{
  "num_hidden_layers": 19,
  "hidden_size": 192,
  "num_attention_heads": 6,
  "num_key_value_heads": 6,
  "head_dim": 32,
  "intermediate_size": 768,
  "vocab_size": 4096,
  "hidden_act": "quick_gelu",
  "norm": "rmsnorm",
  "norm_place": "pre",
  "norm_eps": 1e-06,
  "positions": "rope",
  "rope_theta": 1020.0,
  "rope_fraction": 0.5,
  "qk_norm": true,
  "attn_scale": 0.186,
  "bias": "none",
  "tie_word_embeddings": "early",
  "parallel_block": false,
  "extras": ["local attention windows", "hashed n-gram embeddings", "a smear gate", "an embedding shortcut", "skips across layers", "LayerScale"],
  "init": "orth",
  "init_std_qkv": 0.0678,
  "init_std_o": 0.0678,
  "init_std_up": 0.0678,
  "init_std_down": 0.0,
  "optimizer": "muon",
  "learning_rate": 0.00723,
  "lr_mult_o": 1.52,
  "beta1": 0.95,
  "lr_head": 0.00785,
  "warmup_steps": 107,
  "schedule": "wsd",
  "decay_fraction": 0.945,
  "decay_shape": "linear",
  "final_lr_fraction": 0.0,
  "batch_tokens": [16384, 32768, 49152],
  "max_seq_len": 512,
  "doc_mask": true,
  "train_tokens": 325700000,
  "max_steps": 9961,
  "dataset": "wikipedia_en"
}
Each number is 500 + 25 x the weight over its row's rms, rounded and kept within 0 to 999. Layers, rows and columns count from 0. Numbers have three digits each. The size before them is the row's rms in percent of the matrix's.

# down: layer 4 MLP down (transposed), 768x192, rms 0.135, rows 284-330, columns 128-191
# up: layer 4 MLP up, 768x192, rms 0.26, rows 285-330, columns 128-191
down284 093:510544497498506458506502498514533479527498494514499512528581550509514494469471482505501512525517461509469476590528478487522462510496484513512510482504525489459507434529515472433506460547505500
up285 112:532491486519522486491489491454528497514517464485571519509503482460495499470470483538516497511494538523496545498472495480503523486530492491531489446485472513514536539536507473509498501501467515
down285 115:506497498491502502511533498503497508492553502511495525488477443511486499531505542502512569474514532527475493537487445528481508518470497524500495497540491505470477505482561487520513529520526535
up286 090:482480532511521488526541457507474523480491497526495504481493501459515508501520493502485480490523519493470511488494523463499538474519560483491474483531488495501512507501518485559489533473558489
down286 097:478524510495493522478470507543514514473517556501519483485504504470457556534525512526486475509512514471472475487502490468501530489485461488495515482524500520485483511506513475451497488491485540
up287 087:477512530510467514478454489513468484493564522489487483487538491532488460506503510522531501517500535487497553510427474497483515555515492512501529550503469517504513462494527480530489486475525493
down287 093:439513544540477502496481534482557509548506503477527496508501515540492510492489547478436481538517436518493486504507489465488507494492500523484516489509496490512488550444532523456523463500513493
up288 115:511513470487474497504503565508504478512484489455526488527503530515501499515496476478508506519479493427466515496536510515488515475473481470471494489540520422466514515525486467524533480479483515
down288 118:488483518467485525424532457501490502566459502495503501524515509508509485489468490478555516477488546512503527480472472497519486485487528493510485463476515509489491487506488502502468528484546511
up289 113:489492498518497511493470487516471493494502476514493514543496492463493493541498450472496508486480552524478493484535482491508495509510515433496466477506467459477509535527544504485520505504489492
down289 108:467507496520523525499508482514450492531490503535498492490499509488483494482499497525528481513480523457531491487490488475494550423506499469482496526496512460494515463453506505455533510515535545
up290 110:495503483515471500462515548511455503474498464479547513481501464524547495519446503499501491503474491540533503516554476540492500469483467448543503502520542548504442476530478465492510515506488516
down290 106:442553496469482505505500491502502448530488477517533491499526531527459473528469492494540540485480518525480532485459484509550521518497504525499510517533537475500457501503529539485517512484524507
up291 103:496439540475512541506489519522525508462523478532528527471515445533513497505482485504497504457526494523529528498460488503510530518460472482484529513488440494511526469498504476532543499467461450
down291 102:497521533499504508519512525480470499559495544520486528506473498504515506488512476468551483483492416522482493540529512483517529497527493478476524536550487514443506506498493513499483468528505504
up292 098:470521448494467493512481504453529485521506470477485503497507475493512520522526549504488483493458491485497492461481505469486507517462470503494510516465542481510489565472465483455487491466500529
down292 101:483444464532501512533540533488479472450459537490515533503498483512514525475503486511459521464491495485490489523458501493505473509484485520456500477471508514452520506496478541489556477497529521
up293 121:496479473512517511510507526491479515485478495489543494450510478441448518523519493484501497499530492478474495447484496473495473573495542497535479471514523486503480522521514455495503522494492507
down293 111:499520483449492564500526520519491495534520492489494560526519461521441499513525481505486503501537527475516520506516456485459523456511490487481458446498489507474435503533462500507442524483494501
up294 111:505513515495464491515530517492446456495508507486492491530469467475502460510531493530544495533549513520513454516530478512493507492486508458475482507463509455489564530536571480511468479504513461
down294 106:469530435512505505516516530490503511539480476486454497501485484497486543502525514492534461494462497505573454496493454531550487493457492509494480491422486501511521553528494513477482494482505474
up295 100:459506486523497496464501503516464481545506515494503522535523520511489513513496502522493498481494557467505537516517523507466530481539498484515530506485530526508533502552503533467508501480534464
down295 098:488495448486500490453508521481505562543502525496474467461491488479502525515503505500480496500516532499510532497488456443484486491504527522542462503514490516489493490517504475548518542479515470
up296 103:517504494474444480495456557538495517505490458495501482528497492498521479496490509541486516550469502493492522483490478475465494519475493503515452485500519502543509463511502498520526515473489477
down296 100:514510501503521514521481495494444457490465526518453472518526498486498499496511493531519479482481529487494495526511502518569491486536485484461489563486512463500471506495509525543494532489492486
up297 117:488489528497550558512458494500483470507495497485586524500498524536492508509466496534482511531481480522524499498481495501499508469497494517516485521489519490532468493494504466513493501520423488
down297 106:518493529478487537490506480460500537511469455520510505494536504510486510489488500482497536495540470508486506537547480469493542520512513543510491507485497522491465509504546492497484518488479491
up298 108:497482500494510472508486552471482452495523488470533538526499519510470471458471475481488486485472542483526521479497478469490476515479453516465465538481497521470523462499502498474453481543467529
down298 105:507502547505523489524469479487483505477544514477492499475492456491478496491526437548507484490492502526498489518549501506541510491525455516496518495499462498541504510459516480480527523510503562
up299 111:502516523498477512477469478505502487476534497488513478467465466467475507530518499507491494520498521525509529520513513490499508533479522494510475501510491527502467478485507495498499520509432525
down299 109:498529486530461480482496551508455483508503482538515466484483483551477538508505491503503504501525499538474495491483430504483513458530451506506504470536523465527499535526496481493493491477526494
up300 104:536470510470486497520480543507510485514507503492531520482538515468475527493470502533500540478457465499486504472525523481514496472493465503533496496527546549510457488537478495546441477508460515
down300 103:502495524503493533502511554508518488484453501489525504520496524528497461521462509545537478505489510488493474485488458524491487471525491547519486482442511480506514525495503547526498433464518477
up301 093:529569525489475527490489520516462469460503485502557505507516517518534479458491533463533501529497474489509531515492542492452512457445496486562494464512537494461482465535541487463520511549488517
down301 096:491533525537480503524518524511503460505470456451500487476500488452503532474532515509508498520454501523493506522496526496505543482485472482522513494487488493454496516546519508505463491533461530
up302 098:524529465484496451488516462493502442479488528513478523469499505520487519469568517474528488490437480513494480524509524518493497491484489493477503464546507547474452472486468550479504505530483478
down302 102:481518489487502539478495514457522523505522530436528490500453526495487501473537500498486491529491499489506517489538480484500471535503497482452525483505491485473506498505493536490495556500529517
up303 116:470512515518512537481533507529547451455518502491494554528472493511505500457476500498471527455480537526517504520505522494471489503528508521582528525489481487512527529496489539537518532482526490
down303 112:527523519451482486497450459485493492492558496494497523523515486522538519489487476506523521478490470476485515491537486479479455551481483489503522466500526513499480487459463491458464480487506503
up304 105:523518495513493466490509485440489462495526500500559505510472476528517472532534475494507519452514511536458510500470458459479532491519495480538502496475552505528484460497484475476498538494525480
down304 105:537505501470547490499517516462527504479491529509507502516503487492496504441539554523444504476475508495534529481494489499470520535542464541489496520484502481483494498519484463457531519545536537
up305 102:500534545520526514494484505474490519469479533529525498491487548485522536505485533450507445467497524542533482483490474506461561506487489447524539546482485450500496471514519480522466514522494526
down305 099:546531514488519462525518486492536480509517485510517469547514489461519461521527498514496471505476502486492489487492556524508531507469476513506499449478496532509510502495486499484469501505527545
up306 107:467463461522482517556522519509505479483481484535497520549489457520498530505434494522515479461455528481514525497517493508488447504488493508501515483510535496482531508487529482474510549506520523
down306 101:516480514490490516502518512489512497483480508530545503497516476517485476482499501472543507480458465461507462497512531450502470493483520518505488494476505514564496527504536500498532507476522530
up307 106:521522504507505526489509499451495453490484501505522507491496509479495549479489479520523536477441512482468510451486470501502532482503504497500465509524448494492509468514490513495483462538508527
down307 107:480479511503489455513526535501508455497501546504487489499438501503502508467537482506500482490511454503475452525520494489477476559521497516525494505515502474452500450474479510486496514504558487
up308 091:530492475494491493461479510484486494521514520464519480544513483488474506453489540490484504483480502487468484494565509476482542524501540491526517491545496463518501466467510488497483530522510503
down308 091:502501483483506485516475487521504537501455482502512513488470529517528506481537512558459490514457537470495472505503507489504509490482464534495478485521500482561507482459555488514522543533493466
up309 112:525562544518490502472450473540560513479485520472527466519499534484490526492484510526507545498479475499492559509506488458506519486469532538455489483502524511519485497473473481535496492468506520
down309 107:540498512510518487506508496522476486453476460502482482508500451457495504477453493474476522452508477502466518502485482528531494456461556525491464498482528532509501492521498489489476514502506447
up310 089:480492503484494552498478479467455449495501484416511509463470519510524508514498491453504485477515482512526502507524516508518475484558513509503513466505518486498519500528480526490507482503478491
down310 093:523518516495492527496490496490494479491489513492539513500529498508525529516502510532508480517540520514475492492463482546517497489534450518503481499491460508549518494550515474472502534532475515
up311 106:485514486513493513494467563485503480491485473468509534528458465526495472503516505522456544503510519487481535506501502528506518499501529464495517487474545473497479441501520471456536536487547518
down311 105:481525507468444497482509489522505507493488517506525517496485529486484497486510513514461432501503446518532511493476516520529498507521533542525458464507530465517521523491485509508476505482496482
up312 109:506475528485512496499510523517480490456510482509519544508484524542535554510490502499544504513513482504524523485466492535505509493530525522490489494509530472493525483503493463519539545508475500
down312 104:464531485540535480479473526512477522446473468502508482481475524534488462534518484484523502466508508517523488486529524485467490508514509472506540512503476521514537547448517522508492501512448478
up313 079:470471506539469500475508537539554501521491516485511563493473486514515489507457484514482551461472512492501522511521505500497532477498490539500460419485500567487535503496469549495510550509489525
down313 082:468471530468484507503512511507527516485496497450538475532484530473492475475512512499493539486465446452529500505473510506500525495523503517521483489502492496483516502498476501520521510530542516
up314 098:524501530429527469512541493482460528533517503517542513473499500492494472533472493486501481552493506449521502475503485526514472541519514517535505495515513518514468524517533492520513503494451475
down314 094:489482493463500490487513496492496506465497511533515499489515494496498504518525480517509484458462449548463514489454491531517506496499464525488484510536482510511531522538541455520470528534482515
up315 099:487541446508519537502548486506536473504479527541502492511512498469526468527516519530532463474489522504514499476486482468529494510458495535458502472480481532508497497515476553483483487470467494
down315 096:457481507490482550473498485499532542510502523523498471501507465518476499443523506535548504557508486465483450466462486490502497503478492521538513492504459554532477459506521501519514477512512493
up316 095:510502538494485500476519459493567533532498523472499523482511483496432501516524556526484506511499476482526458507511513506463501506510550477470486522462508483513491477484492531517542486464519528
down316 096:486504488551508527499509511515496500473529493544502459471491489487489511485518468511497510550479509521494494482571499491501476483495507539532523462482482464494521499552534530515486465476501476
up317 100:512492474437537454488517483481481526537471476495520536476489454487526473507497551489503526511531504476487544509515496523475537487478527518520490496483487527507507488564472480496463518545484529
down317 102:505468461496484504483532528451480430501486487441496527450483534487503512520473520501481540487521494493466523507525493488509507490501471493538532494471499452485468504477459500495522503503488547
up318 102:482467490552519498516476511518460518496544467499529497530516491514491520495509498476512487456516480510523507456550507538497466495511486467435538474504509477546513496529517494461459500544507479
down318 106:520514500504510490507515512469510455507465533482540438472511534522522508500557495559495494494478481496507505488523506552485455557500536498510520490520482549481474501471517455509492507478531429
up319 102:494483465507502492490488555491479503460502489446451513506487514533472480452505470495473527476494507484485529466499521457485531500495504467497495456526517492475518503502556498498521519485469511
down319 100:486469474501505537507491492480456494540506532507546474492465502495525516522465477487498483504475476508519514499481528479525483486514536496521434492463456484498500519470495493496535488532516521
up320 092:513497499471512501524506515520491509521473530537494497492505464512549517501468482492519464467531480495496490517520494527488498525523441489460448457483482495530526468512535451485482483486542516
down320 092:499489456453533529514497558493509496505530502509476477484521522503491518512529454486482479522488506493463478493503436462496510512450482499481513479485479513497550490478512518447537500505509494
up321 099:550457503486445508460510493477477479476462549523545494528481489496463491530494475528472539454491501529464472530510482503501496471465512480496479528472501513474495517474498515510493536514466478
down321 104:542532494477513500466498522480477479472510516522516495500522535547518480528538520489525524486484501489494489502492474532492502504482503540427517525499454520482477483487487521502495513526477526
up322 098:477459508477487464490500465479461509490516484481485517546491484508482505487530487541508525525532531514451518487519492526495513540512513473482506491522505493522492516498525510542511496506505549
down322 103:523528518500493534500492486522523481524485486528508484500494502519515519483541559512481500451481496518502518512501514506480478475496511522498525444506517562502535555479505464522496475500478505
up323 096:497540456496492513512553509506490480484506565546525516515540482491458487490532501485511515511502520497489470535482480503473476479470506501479499534467501510527518455501454498574507520505511499
down323 101:467478481523507484496509490517489469529532539486494500470543488497514479528528522486486506483528507467519498457533513547523507491502507524424504539563502482469536510521442509547504501512473551
up324 106:455511497525478491497512538469533513439504489465489534485538517484456503509511476524442490482521524494512530481482512504508496470467519515460482564527543499463463497504505515509502479504494551
down324 109:522506484524529491502467469473510518550486471497518540534493509458483503478499516498539500488488528498514500479426480478498495517504515489472504488520500524512503521433506541473515498459492474
up325 109:495528506506496527486517490507513519471489499505507535488486500491499455518526478507547506497507498565487550495436503502477527505485506498460535496492513476487514512535530500469494501522534485
down325 112:505497504529536489480520492480520498526540521478490510460546509463521491488509496491536499487500542434521500509490480470520466514534526476480526488476499504541484547498531500517506501463528500
up326 097:527508494503470506494522475477529467541475522543525490482482534502507506475519497504485489546530487497508495499484469490518454518537474473498474504559514497499481513517473483505511556514525513
down326 092:498454517483510437505505496507502507565475472500516514498494500520518518512528523521525485487515528513509438494518512474492515480487550480514496467472530541478483546497493510470538508500533489
up327 099:450484544502476499486545550509505525484492501499457544493452495502491565516515507499529494489474534503505519538478484499496513500466500507511470523463511522528493531481495518468521511471497502
down327 099:497500490534493561494489515502512502480524557487434531482478470466501540465472497516478506494511497506511488528507524457532479502503475527502499506498530523480490492493522515499488517525487522
up328 085:494480531513511504489506523484511451501520526517510502492514482520515514538528481505524546538520539481498480531523506496466525494495499484514489493504502524525536528489492524487525511475480512
down328 091:533505480485526467510487486486455501534527512478526470494488528491509519482474487492516445502531464485512506513499469477541487501522554530473509525502476494507488477498472444531501491491507496
up329 108:454472535490518486489467509537506488521571497507506473512474508512449511469467499538516526454492486503550532523509485518490532511531501557522521523476507499514472485526529500519504498513508521
down329 101:533489511472519503453533501461480476487479473492500474502472485499539481560522518498507470501541499465521525494497545505491523459508536515494526484473508522468522551504506458491503509504511445
up330 095:518521500524519472497495520533509453476479492513522484538510497525501495500466463470477516547507513495511496554528468442563540469513572496482479498518513503542511521502486529540485523494445496
down330 100:468518518516523498520537483491470512522470489489529475545500498496518453537511469506524489507492496509509513517499488492492488507520481500498506518515510483516518520535485529463528545507517503